{
  "num_hidden_layers": 14,
  "hidden_size": 160,
  "num_attention_heads": 4,
  "num_key_value_heads": 1,
  "head_dim": 32,
  "intermediate_size": 320,
  "vocab_size": 2048,
  "hidden_act": "swiglu",
  "norm": "rmsnorm",
  "norm_place": "pre",
  "norm_eps": 1e-05,
  "positions": "rope",
  "rope_theta": 10000.0,
  "rope_fraction": 0.25,
  "qk_norm": true,
  "attn_scale": 0.349,
  "bias": "none",
  "tie_word_embeddings": false,
  "parallel_block": false,
  "extras": ["some layers without positions", "some layers without attention", "local attention windows", "shifted keys", "value residuals", "hashed n-gram embeddings", "skips across layers", "LayerScale"],
  "init": "uniform",
  "init_std_qkv": 0.0188,
  "init_std_o": 0.00355,
  "init_std_up": 0.0188,
  "init_std_down": 0.00355,
  "optimizer": "adamw",
  "learning_rate": 0.0025,
  "lr_mult_qkv": 0.4,
  "beta1": 0.9,
  "beta2": 0.99,
  "lr_head": 0.00914,
  "max_grad_norm": 1.0,
  "warmup_steps": 547,
  "schedule": "wsd",
  "decay_fraction": 0.558,
  "decay_shape": "linear",
  "final_lr_fraction": 0.1,
  "batch_tokens": 16384,
  "max_seq_len": 768,
  "doc_mask": true,
  "z_loss": 0.0001,
  "train_tokens": 194500000,
  "max_steps": 11872,
  "dataset": "wikipedia_en"
}
Each number is 128 + 32 x the weight over the matrix's rms, rounded and kept within 0 to 255. Layers, rows and columns count from 0.

# layer 6 attention output, 160x128, rms 0.136, rows 80-133, columns 0-127
[[127 123 116 166 131 147 115 128 186  48 190 188 114 105 135 117 163 142  94 131 145  61 114 136 112 152 136 183  98 144 146 173 118 145  95 153 152 116  73 151 165 136 178 133 115 112 176 117 148 131  93 140 141 106  64 123 129  92 137 135 103 109 118 120 164  85 117 187  89 159 110 125 111 167 104 176  92 135 136 140 160 129 140 153 127 111 128 113 186  99 103 114  89 139 160 112  86 104 152 136 118 117 115 123 143 112 157  71 153 114 128 159 156 138 122 162  95 117 143 138 115 108 168 134 104  94  76 115]
 [ 27 159  63 193 146 132 110 186 205  87 103  68 131 159 109 165  89 171 122 151 158 196 139 129 104 114 127 152 114 151 150 145  52 154 110 159 171 187 138 175 207  60 144  74 111 147  88 111 132 165 121 158 165 151 109  80 157 121  65 171 147 164 120 179  83 128 105 117 133 122 119  90 138 140 147  93 165  87 140 151 100 162 103 125  97 188  76 153 162 114 114  70 172 109 147 101 130 152 140 120 162  67 168  89 130  63 112  63  80 162 121 129 101 158 123 121 107 120 172  90 142 143  87 193 133 152  99  88]
 [ 61 178 143 175 201 130  97 183 149 124 140  71  75 124 140 166 150  87 164 150 130 156 122 140  74 178 148  89  88 138 165 141 125 163 109 134 166 136 117 140 137 129 112 126 135  86 118 157 174 133 114 139 127 168 164 122 112 108 111 111 108 124 154 126 130 178 120 104 125 115 128  77 135 153 168  82  86 141 136 190 102 126 178 131 157 104 195 141 117 150 146 144 151 144 139 132 121 138 108 140  93 125 104 211 155 133 126 127 150 133 151 132 126 125 153 163 148 113 130 143 125 122 121 177 164 105 147  89]
 [107 102 105 152 159 148 104 165 150 120 140 119 130 118 109 114 177 135 153 163 149 139  88 105 165 141  99 122 146 156 182 165  69 113 147  95 135 139 103 190 145 169 102 106 179 133 146  83 187  97 108 164 165  99 173  95 182 122 178 100 110 126 143 179 163  37 112 148 108 160 139 123 164  94 104  64  97 128 121  86 152 100 144 157 113 188 151 118 159 108 120 139 114 161 208 126  88 138 136  88 138  79 102 143 118 117 109  85 195 150  99  81 171 105 106 154 123 101 181 110 174 139 179  67 179 105 122  99]
 [165 133 132 102  79 105 177 109 105 121 123 143 154  92 116 127  93 158 145 129 115 126 161 135 153 169 120 167 140 121 196  72  96 188 111  69 105 114 123 151 145 102 162 103 140 122  92  97 122 134 124  76 134 135 191 185 103 129 182 151 118 157 141 110 113 128 134 173 105 113 132 164 133 146 131 189 151  79 154 154 112 149  94 166 138 139  97 151 107 126 100 111  97 176 255 121 137 190 153 111 107  86 155 147 108  96 135 126 120  98 170 118 106 102 135  84  95 117 153 120 138 166 121 110 140 130 118  99]
 [ 27 117  77 117  57 123 165  92  92 152 116  88 200 158  89 121 111 171  95  39 101 129 117 150 149 121 114 113 132  27 156 180  94 124 116 105  51  29 146 135  79 111 158  58 151 160  51  89 175 205 104 116  89 204 140 115 156 138  99  70 139 193 195 141  77  84  32 121  95 191 180  83  94 105 131 101 159 102 144 133 129 115  76  99 127  77 133 119 150 103  95  92 125 103 131 144 163 129 116 125  56 148 156 131  99 173 122  89 117  59 124 154 114 119 138 156  77 116 119 108 128  86 137 111 138 148 150 118]
 [127 168 134 114 104  73 166 122 118 104 129  54 157 133 152 156  74  92  86  98  68 151 146 173 109 145  85  69 108 148 178 108 163  74 194 191 106  96 151 136 103 105 133 102  95 109 124 127  78 113 116 125 123 101 188 193  96 171 147 129 143 113 115 119 123 177 113 109 144  99 122 161 117 172 141 127 173 159 112 110 114  85  64 156 114 113 149  85  53 154 112 116 218 118 118 121 159  93 140 122 115 151  74 118 134 147 112 121  56 128  97 124 152 149 114 127 167  94 163 138 119 100 108 148 148 156 133 127]
 [ 78  92 152 168  75  90 143 186 141 138 129 100 111 149 112 173  60 141 195 136  72 184 114 202  70  94 160 156 102  83 120 124 123 121  84 126 127  81  61 136 212 129 107  82 143 130  87  70 142 175 148 118  85 163 101 101 133 119 130 189 139 111 182 162 115  60 145 121 101 128 122  77 158  95 118 134 171  95  92 163  96 110 103 182  77 108 176 157 131  90 181  96  85 157  76 196  99 114 140 138 140  83  71 120 191 114 107 135 134  92 107  99 115 176 147  87 104 141 125  60 147 141  93 169 102 134 158 104]
 [154  88 116 167 137 120 157 169 150 113 131 151 174 144 171  88 139  74 103 114  69 143 123 150 162 161 115 103 107 150 146 121 154 149 165 103 132  88 126 127  86 105 155  92 134 181 130 110 164  70 144 151 180  70 164 168 142 207 142 113 106 137 141 155 137  74 161 118 111  86  97 134 133 102 121 114 172 110 127  99 146 105 120 133 113 173 106 156 222 117 114 113 119 140 114  99  73 106 150 128 125 151 167  78 134 116  83 124  83 100  98 137 155 173 101 125 150 103 105 106 143  91 110  97  97 143 164 153]
 [144 148 119 127 100 110 124 116  88 119 128 116 192  99 108 171  76 153 139  93  87 130  84  99 121 103 111 123 122 134 120 111 113 157 107 173 105 164 144 178 108 201 123 107 159 134 103 139 132 104  96 110 141 115 140 145 102 136 122  90 154 144 114 142 173 117  88  84 145 124 135 106  96 140 129  91  86 134  85 137 147 149 171  70 145 123 137 126 123  74  90 144 136 145 123 126 142  82 168 114 120 135 147 124 171 166 140 111 152 126  94 161 138 117 142  94 155 156 124 155  97  67 110 114 173 118 121 159]
 [172 160 134  80 125 123 119  93 109 112 108 139 116 161 124 136 134 100  72 123 160 110  86 155  99 131 137 139  95 160  56 119 159 168 128 136 177 147 118  97 101 140 113 129 102 114 135 129 139  92  96 142 129 109 113 158 154 133 115 121 104 135  80 104 185  97 144 125 127 137 101 104  98 124 122 149  85 129  87 133 120 125 148 133  96 170 109 142 122 102 144 112  39 149  73 142 118 160 100 136 175 120 133  75  89  93 130 143 126 134 160  90 219 120  89 137 143 123 109 163 118 150 171 126 117 103 147 164]
 [114 153 127 159 193 136  68 139 148 100 154 133  86  52 146 132 197 108 138 147 210  75 131  72 132 172 131 156 100 149  92 172  93 185 101 108 199 231 143 134 177 105 100 171 114 115 130 178 140 176 120 130 166 135  49 108 115 130 114 127 116 118 128 135 154 136 116 122 166 111 154 112 153 109 118  97  70 111  86 140 134 156 180  57 167 110 143 152  99  91 106 187 111 102 103 164 172 145 124 108 115 108 175  66 123 126 116 114 119 132 128 122  98 178 128 139 134  94  79 172 141 145 146 126 153 133 133  68]
 [134  34  80 132 142 114 116 128 168 111 114  79 145  69 165  87 100 107 111 123 126 123 130  92 164  80 127 133 135 140 108 159 163  49 105 104 100 149  89 143 153 173 134 128  81 141 157  85 118 108 191 110 100 117 112  78 160  99 109 155 161 152 132 195 143  99 136 123 140 129  89 115 143 134 104 140 189 133 144 150 116  92  48 156  64 128 126 118 125 124 185 108 132 173  89 115 129 138 133 121 103 121 101 118 165 137 119 145 107 123 114 112 134 118 136  93  68 137 164  98 118  92 152 157 128 126 111 145]
 [153 108 145 112 105 113 167 139 126 117 161 128 141 119 136 135 165 117 194 114 139 102 138 132 124 149 125 150 139 136 115 127 128 115 140 104 140 123 184 131  65 183 183  94 160 150 111 157 170  82 165 129 152 122 111 126 157 152 181  98 148 126 144  79 143  79 115 151 145 124 137 155 144  88 126 100 145 113 157 118 174 137 159 107 154 115 114 141 169 130 100 137 157  86 118 128 120  91 129 102 128 124 182 107  95 197 179  73 162 140  76 136 149 121 128 156 130 138 102 138 124 116 149  81 138 130 145 121]
 [190 125 113 123 108 156 221  80 120  78 155 221 159 120 123 114 182 122  89 139 140 115 115 103 167 128  57 163 114  96  91 203 147 167 134  73 127 148 169  90 107 123 147 123 199 135 161 168 118 123 103 164 136 109 116 125  95 180 147 144 166 154  44 124 100 111 140 183 105  80 130  99 158  68  98 200 193 104 139 134 126 134 126 151  81 136  75 163 172 112 189 117 140 140 165 127 145 150 127 106 142 138 122 119 149 114 124 136 131 117 166 156  93 131 112  99 127 139 105 140 113 144 135 156 133 146 142 112]
 [143 136 154 101 125 155 120 135 162 143 125 139 119 140 135  64 163 139 143  54  85 110 131 123 125 161 167 100 142  86 143 126 186 135 156 141  55 116 108  96 122 141 162 164  82 127 112 118 104 194 175  77 102 154  89 120 169 101 128 101 116 140 182 107 110 106 108  98 155 152 180 159 136 154 116 127 141 149 146 137 162 154 117  23 169  93 100 112  82 152 160 112 167  91 118 122 157  81 163 146  89 136 159  54 184 159 143 143  93  96 103 147  95  94 182 118 113 140 124 122 155  44 111 103 157 115 156 164]
 [131 104  88 111  75 123 144  53  85 183 160 175 117 159 111 128 103 129 157 196 145 141 138 120 155 113 120 132 133 135 102 107 164 154  78  87 137 128 135 109 175 130 133 153 109 117 160 125  80 134 158 100  72 161 147  43  77 141 102 255 153 170 132 134  75 105 137 105 124 186 121 127 106 168 166 116  99  91 109 152 105 175 119 151 172 151 171 144  82 111 131 142 123 128 119 139 154 157 115 106 110 169 123 218 136 152 181 170 174 165 195 137  84 124 173 135 126  84 130  61 152 163 145 142 166 120 118 114]
 [127  80 186 134  95 125 127 142 148 163 125 136 110  95 107  92  99 150 165  60  86  72 122 148 139 187 178 119  86 145 138 148 121 142 121 141 132 108 100 109 117 150 112 155 116  75 127 140  95 156 156 136  87  89  74 144 139 122 141 124 175 106 108 127 103 117 128  77 144 134  99 105 164 111 139 132 166  89 131 153 159 145 120  97 105 134 112 153 102 118 135 142 129  97 128 154  83 123 144 140 177 143  83 135 143 114 103 177 120 138 160 146 144 169 136  77 125 138 123 114 117 115 144 122 131 119 113 123]
 [122 165 119 133 105 155 117 121 162 113  80 146 112 129 159 137 148 173 103  73  96  99 107 126 145 105 168 134 142 160 121 115 123 135 144 164  95 135 164 135  91 138 130 112  86 147 111 121 113 135 123 112 136  84 153 101 134 169 138 160 135 188  74 125 153 154 173 121  94 117 120  89 144 126  60 132  93 118 179  92 206 178 151  71 127 111 108 104 163 148 117 132 118 118 143  48 124 110 147 135 134  98 107 164 171 109 107 121 124 162 154 134 114  75 138 146 145 147 151 178  94 146 110 186  97 126 129 151]
 [164  98 100  55 134 168  67 100 121 177 156 158 139  98 138  51 138 113 144 111 155 134  85 122 144  47 178 195 190  44 120  82 198  98 173 137 120 127 110 144 149 110 121 148 131 113 168  96 129  88 130 137  89  80 119 157 140 125 132 119 145 104 191 144 170 172  89 106 157 131 168 216  88 175 181 136 128 170 102  69 159  63 110  80 128  49 125 115 120 121 144 175 149  94 117 141  90 112 139 127 127 148  47 147 189  93 145 134 158 131 153 144 126  35  98 132  96 157 165 136 161 144  97 170 125 153 161 160]
 [136 117 119 113 200 105  74 130 106 189 147 180 106 105 195  91 206  97 151 208 180 156 109 104 149  80 143  99 170 121 130 108  93 101 115 123 198 119  87 155 124 117 159 107  84 108 199 140 140  25  88 146 161 104 158 170 120 116 170 109 135  84 154 119 104 158 134 121 174  83 156 156 107 148 128 180 104 109  83 107 137  95 131 200 142 171  98 125 142 131 151 104 214 139 172 114 123 127  98 128 154 135 152 103  92 110 178 141 160 123 124 131 133  72  28 128 111 138 135 137 112 140 137 119 119 131 157  94]
 [165 192  90  82 150 141  90  93 148 132 155 126  89 175 198  99 144 121 139 104 161  93 156  92 210 168 125  91 146 166 105 122 157 200  97  69 141 123  45 117 150 140 113 108  61 184 236 126 109 136 140 133 108  73 133  91 224 159 182 143  68 181 153 100 176 188  76  86 102 188 117 171 150 172 161 144 135 205 166 130 164 156 167 115 148 104 163  55 140 106 129 117 141 157  81  94 165 141  43  34 130 166  38 125 138 177 205 177 185 168 235 161 109 114 187 153 132 107 123 150 179 162 200 138 117 154  84 127]
 [216  43  88 151  88 187 173 122 172 129 184 217 133  85 146  36 171  81 147 136 176 112  97  87 172 120 145 106 146  97  52 127 143  79 106  84 124 156 139  95 132 111 158 121 133 120 142 110  86 116 121 143 123 110  84  99 116  94 125 115 145 141 107 141 109  58 122 154  88  63 178  60 117 145 112 156 144 108 140 104  90 166 122 131 133 132  96 126 188 100 151  83 121  96 129  89 167 185 136 184 139 142 179 103  60  49 100  76 116 101  92  60 130  95 152 100 126 114  95 108 182 168  75 137 154  93 128 108]
 [188  90 102 113  87 159 106  81  96 126 121 126 140 107 117 109  87  94 135 120 115 100 112 109 125 115 129 142 142  93 107 134 192 126 145  96 111 107  75 115 108  97 101 119 123 106 159 119  98 109  83 135 121 122 115 124 103 102 122  92 139  96 137 102 128 121  67 126  92 158 155 145 106 128 151 161 106  97 133 112 111 100  85 127 146  95 145 119  91 105 105 135 125 131 125 152 121 140 136 106 135 119 101 104 123  93  99 158 134 158 150 152 122 119 113 168 139 137 119 146 125 146  85 146 113 107 184 118]
 [121 154 132 131 110 127 213 158 173 110 190 228 112 187  91 112 183 142 151 111 124 109 120  99 131 214  59 118  80 151 106 121 198 177 183 138 154 152 157 152 177 117 117 156  93  89 131 131 130 105 126  89 138 116 167 168 104 175 166 121 177 137 142  98 116  82 121 115 144 167 180 142 183 108 136 137 147 110 159 116  65 166 155  36 115  95  98 115 147 120  92 119  98 115 139 123 170 163 134 139 136  98 127 108 138  89 127 116  94 142 119 133 104 117 113 144 140 111 156 176 141 106 150 123 152 144 127 133]
 [168 131 131  67 121 168 125 150 156  82 161 156 121  85 130  93 155 101 166 134 177  99 143  99 114 103 132 179 139 125  57 171 139 151 128 155 165 188 155 118 121 119 201 176 119  91  91 138 145 156 118 185 167 141 147 114 104 120 147 156 162 155  93  58 138 133 124 120 140 138  95 174 170 140 102 140 111 117 173  83 112 131  90  98 146  88 114  77  77 159 148 134  44 116 126  97 106 151 164 146  92 128  90  90 129 101 149 134 122 138 162 147 145 132 133 194 143 147 117 175 100 134 185 120 127 121 120 115]
 [ 76 136 178 102 155 125 126 114 154 191 154 146 153  89  93 120 170 166 154 114 127 164 103 127 148 111 150 138 159  59 152 118 136 126 137 120  61  79 160 108 137 109 134 169 149  97 105 136 140 155 144  93 130 192 103 168 114  75 153  99 121  66 151 147  98 139 144 125 162 175 139 115 141 125 157 106 111 157 133 125 133 149 139  71 148 102 167 142  68  79 110 132 145  91 140 134 140 169 124 128  89 102 155 124  93 114 130 153 180 113 134 137  78 139 142  98 129 193 115 145  91 122 126  95 183  64 123 127]
 [ 96 134 161 131 138  96  58  98  48 172  17  31 131 157  88 179  40 114 111 142  38 139  96 163  67 143 163 114 121 119 168 139 142  87 109 172  87 131 118 110  63 153  60 109 156 115 154 147  69 134 107  83  91 119  85 145  94 106 137 110 120 104 151 132  71 143 114 137 128 138 148 124  93 132 144 113 137 124  74 194 111 123 120 188 146 136 151 129 109 169 153 145 133 122 180 108 126 103  97 164 101 160 159  84 121 147 178 147 133 139 133 107 170 184 145 122 143  85 162  91 102 167  80 147 129 133 137 127]
 [109  62 114  94 174 155 118 150 212 113 159 141 126 106 171  71 230 119 155 123 147  93 109 133 104 105 156 109 111  65 111 158 140  69 136  82 124  99  77 124 176 142 128 155  60  97 145 104 168 131 206 156 150  75  98 115 144  87 136 109 125  61 172 136 115 102  54  88 163 154 133 142  98  90  61 147 139 138 130 151 177 149 133  88 136 107 114 116 121  99  72 132 141  82 145 153  93 105 120 115  86  65 109 110 133 122 100 102 168 134  95 144  81 100 210 126 125 141 134  88 159 129  79 110 180 101 150 130]
 [ 77 143 176 200  89  71   0 194 108 189  40 161  26 164 142 151 128 168 243  99 108 137  39 170 159 106 242 149 101 169 191  62  83 128 122 152  66 114  72 131 116 108  41 163  20 163 147 126 194 127 192  73 116  76  20 177 183  65 172 119  89 119 235 122 216 141 183 167 134 127 102 117  86  97  75 177  42 147 141 169 143  82 193 144 163  98 174 116 147 159 148 153  63 197 113 132 105 106 100 120  60 147 148  66 134 155 147 118 145 113  87 165 156 177 155 119 154 134  94 167 122 107 118  83  97 131 186 191]
 [140 107 131 152 122 118 125 139 150 101 160 171 125 120 114 104 126 102 112 125 110 138 123 143 143 138 116  92  64  97 154 142 156 145 112 151 132 121 176 120 111 175  93 114 159  74  94 113 164 177 131  76 137 125 104 179 114 130  76 107 106 102 169 198 147  55 188 112 121 109 140  84 126  95 115 172 141 156 117 178  66  94 139  57 106  94 131 210 148 136 159 139  58 138  89 101 152 155 137 158  73 117 156 141 104 157  91 102 172 114  94 112 135 163  81 104 113 128 112 136 134 112  89 108 115 109 151 147]
 [ 80 153 129 144 113  97 170  93 157  63  69 129 113 164 128 184 107 166 103 125 152 156 140 154 149 134 141 129  64 174 139  77 103 139  80 135 132 133 178 110 113  92 123 179 119 122  91 146 146 143 103  94 178 167 109 140 152 112 128 130 124 152  92 132 140 141 138 185 151 136 115  69 118  79 126 133 102  70 150 184  63 171 150 144 120 157  95 153 132 153 117 137 125 138 156  99 162 147 112 139 100 123 181 125  87 128 167 137 107  66 119 135 149 136 148  84 141  94 148 174  83 148 166 112 125 143 131 144]
 [134 152 170 127 119 129 109 180 127 171  73 143  77 139  88 168  97 154 194 129  92 157 131 134 110 113 171 169 138  68 105 108 103  80 105 128  86 120 132 124 139 143 120 109 127 127  94 115 138 160 217 101 116 124  53 101 124  60 131 159 115  70 139 118 218  92 173 179  84  62 109 150 131  90  63 211 116 147  98 138 111 126 202 142 112 129 171 154 209 150 127 188  83 201  83  72 114 115 121 139  99 115 114 115 115 124 142 109 163 161  66 141 150 131 180 140 145 138  92 111 109  97  92 145 124 101 143 123]
 [147 144 176  80 107  76 192 124 132  96 193 155 100 183 141 146 167 140 132 132 141 170 185 150  93 147 131 161 101 100  92 150 125 161 152  97 163 104 170 123 156  85 146 147 103  90  80  89 108  68 119 126 100 109 210 162 137 188 162 161 128 106 155 113 104 138 188  75 156 133 121 196 108 150 206  67  87 165 108 102 134 136  72  88 141 142 140 105  53 143 109 114 145  85  97 160 145 199 164 149 218 105 120 120 121 128 155  94 105 127  83 107 153  87  68 135 156  97 115 178 160 144 155 125 140 183 155 143]
 [103  75 114 180 167 119  71  89 108 152 105 148 112  91 185 187 135 143 195 117 143 104  71 166 191  72 138 123 106 165 130 116 116 131 133 136 127  52  86 108 140 168 115 175 100 130 161 147 139 143 154 125 138 158 105 148 181  40 166 154 111 139 121 122 127  86 131 187  88 161 136  49 123  96 150 167 146  96 154 127  86 136 100 130  81 142  76 173 176  96 137  68  96 127 176 127 133 163 114 110 129 124 100 196 146 152 157 175 117  65 152 134 111 101 104 108 102 136 134 147 123  86 116 131 164 122 129 151]
 [119 147 153 132 103  91 137 169 223 120 214 156 135 119 144  53 112 137 153 124 147 141 153 102 136 155  82 140 159 130 160 115 127  92 122 108  70 116 106 179 195 139 162 109 102 141 107  88  99 154 169  86 111 142 160  99 159 136 129 167  93 100 184 153 115 145 113 164 127 121 168 206 138 156 147  96 120 127 143 127 124 162 106 132 110 175 144  77  42 132 111 110 163 116 170 116 151 165 122 128  69  97 131 131 151 112  97 100 130 140 131 147  77 143 181 123  91 131 154  94 170 128 140 154 122 113  45  63]
 [ 94 142 174 139  83 124 195 132 116 139 122 125 167 179  99 181 133 132 139 107  33 142 124 153 123 185  93 143 103  87 159 158 126 174 147 145 102 152 167 197 148 153 107 147 133 162 107 154  93 152 152 109 101 134 169 176  96 219 113 129 157 141 136 112 127 114 153 104 128 119 135 148 133  91 146 106 157  88 132 132  98  95 133 120 104 172 139  69 156 107 115 144  50  65  76 133 139 107 106 144 123 115 126 147 172 166  94 133 113 122 150 150 102 117  83 153 151 108 161 125 123 113  85 157 135 133 147  71]
 [149 162 169 119  49 169 144 164 163 164 149 132  89 160 103  99  83  94 132  50 111  48 184 132 112 137 169 141 180  60 113 149 212 105 153 150  98 146 162 163 167 152 150 124  68  68 115  76  83 112 207  62  79  64 111 163 121 143 132 152 117  58 205 102 138 157 179 109 152 164 148 153 103 185 163  82  38 223 136 123 137 112 156  32 142  46 185 131 124 159  73 105 165 106 107 138 139  80 152 149 118 149 124 182 177 162 160  71 178 143  70 153  92 133 152 119 146 131 105 151 181 149 130 152 104  91 131 152]
 [128 157 128 150  88 102  98 182 149 163 122  68 132 119 104 176  91 141 167 126  67 138 139  86 106 160 128 103 137 167 151 120  81 124  98 141  95 139 128 139 157 116 115 131 134 212  95 149 133 101 166 104 135 128 136 108 147 144 126 144 125 147 142 123 140 146 173 114 143 146 139 132 173 139  82  86  95 234 104 167 168 136 154 129 141 167 152  83 151 130 104 135 176 203 132 104 115  96 111 132 141 130 161  91 155 148 127 115 166 170  60 165 104 123 131  89 174 165 137 123 132 100  97 151 168 138 132 126]
 [116 147 143 108 143 138 164 124 128 174 120  85 129 120 162 141 141 158 132 121 112 147 146 127  78 163  82 116 152 114 157 105 158 124 117 114 123 154 170 128  88 124 153  85  88  82 124 140 148 106 117 128 146 151 180 167  88  65 130 140 140 124 111 154 124 219  84 121 166 122 136 123 138 142 151  86 144 142 118 138 165 183 100 128 155 144 120 152  87 147 116 110 189 134 152 130 157 153 111 128 139 119 143 100  95 104 136 118  85 149 140 120 119 113 130 120 132 110  96 114 155 167 105 125 138 140 125 102]
 [149 175 127 125  90 115 134  92  82 146 128  80 143 159 124 156  56 128 162 162 103 166 132 142 148 134 130  96 120 163 155  93  96 121  79 151 123 151 193 118 152 105  89 108 130 105 173 153  69 126 158  79  77 123  96 154  65 132 112 126 140 144 102  99 110 120 184 142  99 133 125  75 117 131 164 163 107 137  73 173  77 163 154 177 168 155 224 168 118 163  87 132 114 150 120 122 186 147 116 167 129 175 160 172 117 170 143 149 147 104 169 126  96 153 166  66 129 103 104 166 136 112 127 109 138 135  78 107]
 [ 73 192 120  67 156 175  73 134 121 195 103 137  49 140 114 152 102 160 179  79  83 128  91 116 109 120 170 128 105  98 152  97  94 161 121 136 116 159 153  93 157 108  62 163 114  86 133 198 153 177 155  76 104  73 104 128 137  97 120 199 172 118 133 131  94 157 163  72 161 175 106  82 106 126 175 120 121 172 108 164 109 169 143 128  98 154 167 164  85 171 129 121 152 112 131  81 137  83 159 135 119 164 153 167 131 115 134 129 132 120 138 159 131 142 182  98 167 118 109 152 141 166 118 152 176 140 105 146]
 [125 103 118 148 149  94 101 130 153 157 143  72 173 147 123  79 112 117 127 154 113 195 157 120 120 115 122  77 138 122 162 108 141  70 133 154  54  79 122 130 162 141 136 121 146 120 123 101 120 174 155 117  67 162 180 150 114 146 111 128 140  80 167 147 120 151  93  90 128 132 116 111 133 164 158  97 157 197 112 120 174  94 101 141 108 177 126 103 132 130  62  97 206  85 157 124 173 135  94 132 116 154 113 143 148 114 104 114 139 134 178 111 110 139 115 114  81 153 101  73 138  96  71 157 143 119 100 102]
 [138 163 192 152  99  63 109 154  81 155 105  94  95 132 126 175  94 150 149 160 107 157 154 171  64 128 151 124 141 148 139 154  95 150 126 101 133 174 136 111  94 159 155  96 166 129 162 152 118 141 153  80 157 127 133 171 169  74 191  55 116  91 168 110 171 155 156 113 113  52 135 122 103 146 102 140 126  96 144 140 125  95  99 165 158 160 209 153 137 108 173 144 131 173 115  92  58 122 167 139 136 133 135  93 109 173 159  91 179  95 140 137 135 172 127 116 158 168 123 128 138  93 140  35 125  70 131  81]
 [171 134 127 122 104 111 147 148 164 117 166 187 149 161  96  83 212 120 139 103 173  91 137  81 112 188 129 130 148 137 138 161 150 123 123 137 110 143 106  53 136 100 170 144 122 134 113  99 151  92 137 133  90 155 134  91 176 140 143  74 138 143 141 122 129 193 117 142  93 110 136 186 151 102  79 155 143 164 177 106 138 125  98  72 180  20 121 101 120 136 124 110 190 146  98 152 113  65 127 145 153 175  77  87 168  93 100 108 108 162  94 118 136 131  89 147 115 116 124  96 120 110 156 125  75 174 158 152]
 [ 62 166 149  94 166 134 145 126 143 132 161  87 136 144 131  86 114 100  98  63 121 102 179  83  79 164 140 125 107  67  97 149 104 101 127 120 130 163 109 139 184 107 121 116 108 115 150 101 164 133 146  85  91 156 111 113 154 138  80  89 114 134 178 148 144 143 104 107 156 136 137  89  99 113 188 110  94 193  93 120 138 123 159  35 141  71 139 122 133 114  71 156 128 103 103 135 117  70 132 184  60 108 161  95 114 158  73 140 122 102  62 137  95 104 183  79 107  97  95 108 139  94 119 119 142  93 105 134]
 [144 146 131  97  98 161 149 150 149 110 126 135 110 141  84 123  85 167 167 103  64 104 140 139  70 164 150 128 140  65 128 100 141 111 145  83  77 143 177 117 211 104 186  88 127  91 117 117  92 113 174 100  85  76 146 129  45 131 125 127 139  54 149 170 186 111 160  86 118 166  97 166 157 100 126 113  93 158 106 153 109 186 195  96 175 100 157  85 157 143  61 135  69 154 166  85 142 110 164 169 121 168 145 132 152 133 144 110 129 149  70 144 136 110 125 127 166  91 117 105 140 166 128 113 153 116 117 163]
 [163 161 136  89 121 186 145  83  74 153 110 146 165 145  79 140 140 119  94 106  98 101 141 102 110 144  99 125 172  73 125 136 176 144 128 108 104 145 170 120  70 103 125 108 136  95 109  96 156 127  76  92 103 105 144 127  89 108  52 155 129 149 125 181  81 198  62 116 140 160 131  49 121 153 143 109  84 151 143 143 177 162 106 111 102 113 144 175 101 160  90 113 163 155 157 108 163 120 148  96 124 167 117 193 132 110 183 123 135 143 157 106 178  93 111 107 147 133 112 157 154  69  87 155 144 144 146 166]
 [116 123  98  96 128 107 129  79  72 119  65 182 182 146 153 136 163 101  55 131  72 151  76 106 100  77  88  91 129 122 139 105 130  83 165 127 153  81 103 131 105  95  79 171 178 173 130 123 159  89  79 148 170 106 142 125 107 127 158 107 139 148 130 162 114 138  88  86 145 147  91 102 103 115 110 120 115 179 112 124  96 158 117 136 118 117 110 114 100 109  86 112 147 125 170  86  98  90 132 145  98 136 102 128 131  85 143 111 140 125 105 118 142 117 104 142 120  76 155 119  88 144  89 180 110 155 177 166]
 [134 116  98 129 137 141 119 136 137 134 119 129 139  78 172 100 127 136 167 124 169 104 116 105 139  77 179 162 131 132 134 109 153 105 105  98 154 137  74 116 153 137 133 153 110 148 146 129 152 143 147  78 123 141 115 116 128  85 107 133 109 141 148 136 164 121 105 157 124 132 117 153 135 159 137 165  98 106 111  96 105 128 165 128 154  85 140 154 130 120 120 122 107 149 123 132 120  80 138 130 144 133 126 105 160 108 127 140 130 106 102 165 115 155 181 102 106 150 133 111 101 106  87 179 103 112 115 124]
 [119 135 114 126 129 101 118 122 100 121 119  68 128 143 148 129 117  88 117  91 158 122 119 169 107 133 145  85 156 139 155 150 124 111 152 116 154 109 103  94  99 124 121 110 102 121 184 111 149 116 125 125 124 127  70 121 134 109 162 107 101  85 168 128  87 199 114  95 148 169 140 147 130 146 174  89 123 192 111 126 159  87 112 133 204 103 154 142 122 165 143 143 199  92 115 183 106 109 110 113 130 155 130 148 116 111 155 132 172 120 125 129 155 131 106 116 150 129 137  75 117 109 159 152 116 114 121 117]
 [128 163 130 138 110 181 105 143 202 116 105 168  76 146 138 136 132 146 179  45  45  70  87 149 115 158 168 104 171  89 145 117 166 166 176 146 100 129 145 166 105 118 145 112   6  93 165  96 164  77 135  85 164  32 120 182 129  91 196 117 130  39 158  72 109 182  93 145 119 165 141 132 104 116 139 140 130 134 186 146 129 172 129 163 127  53 158 106 116 138 155 119 126 123 147  73  78 109 162 159 125 138 167 131 100 145 121 102 112 128 130 148 179 193 119  92 234 122 142 162 120 200 150 104 109  70  95  90]
 [162  98 133 135 104  89 180 146 140  72 134  88 172 105 168 145 108  92  68 122 147 118 126 110 149 182 106  89 144 140 142 151 160 107 147 145 130 108 190 115  74 132 174 109  99  73 139  97 141  80 120 130 172 129  93 161 118 134  94  65 111  41 133  81 112 102 170 149  88 110 161 143 129 120  86 129 171 107 159 122 171 137  97 102 132  96  92 172  96 145 151  78 157 132 146  69 184 177 184 126 127 133 173 112  82 121 142  55  72  97 127 138 175 166 128  86 151 121  90 152 104  91  94  82 114  95 142  93]
 [134 134 120 164  96 118 182 122 134  93 109 145 110 179 118 153 138 105 125 129 111 134 131 198 131 172  94  90 119 130 157 153 156 152 157 102 102 106 110 139 141 149 136  98 122 123 140 149 127  92 123 131 101 103 167 184 116 183 142 104 127 150  97 143 117  99 140 128  77 166 130 173 155  95 106 161 136 137  72 101 158 124 108 167  87 160 116 122 144 132 135  81 130 122 148 155 147 154 131 106 102 139 103 164 187 113 137 142 121  78 114 112 146 152 110 129 121 115 150 157 176  75 162 105 112 163 125 155]]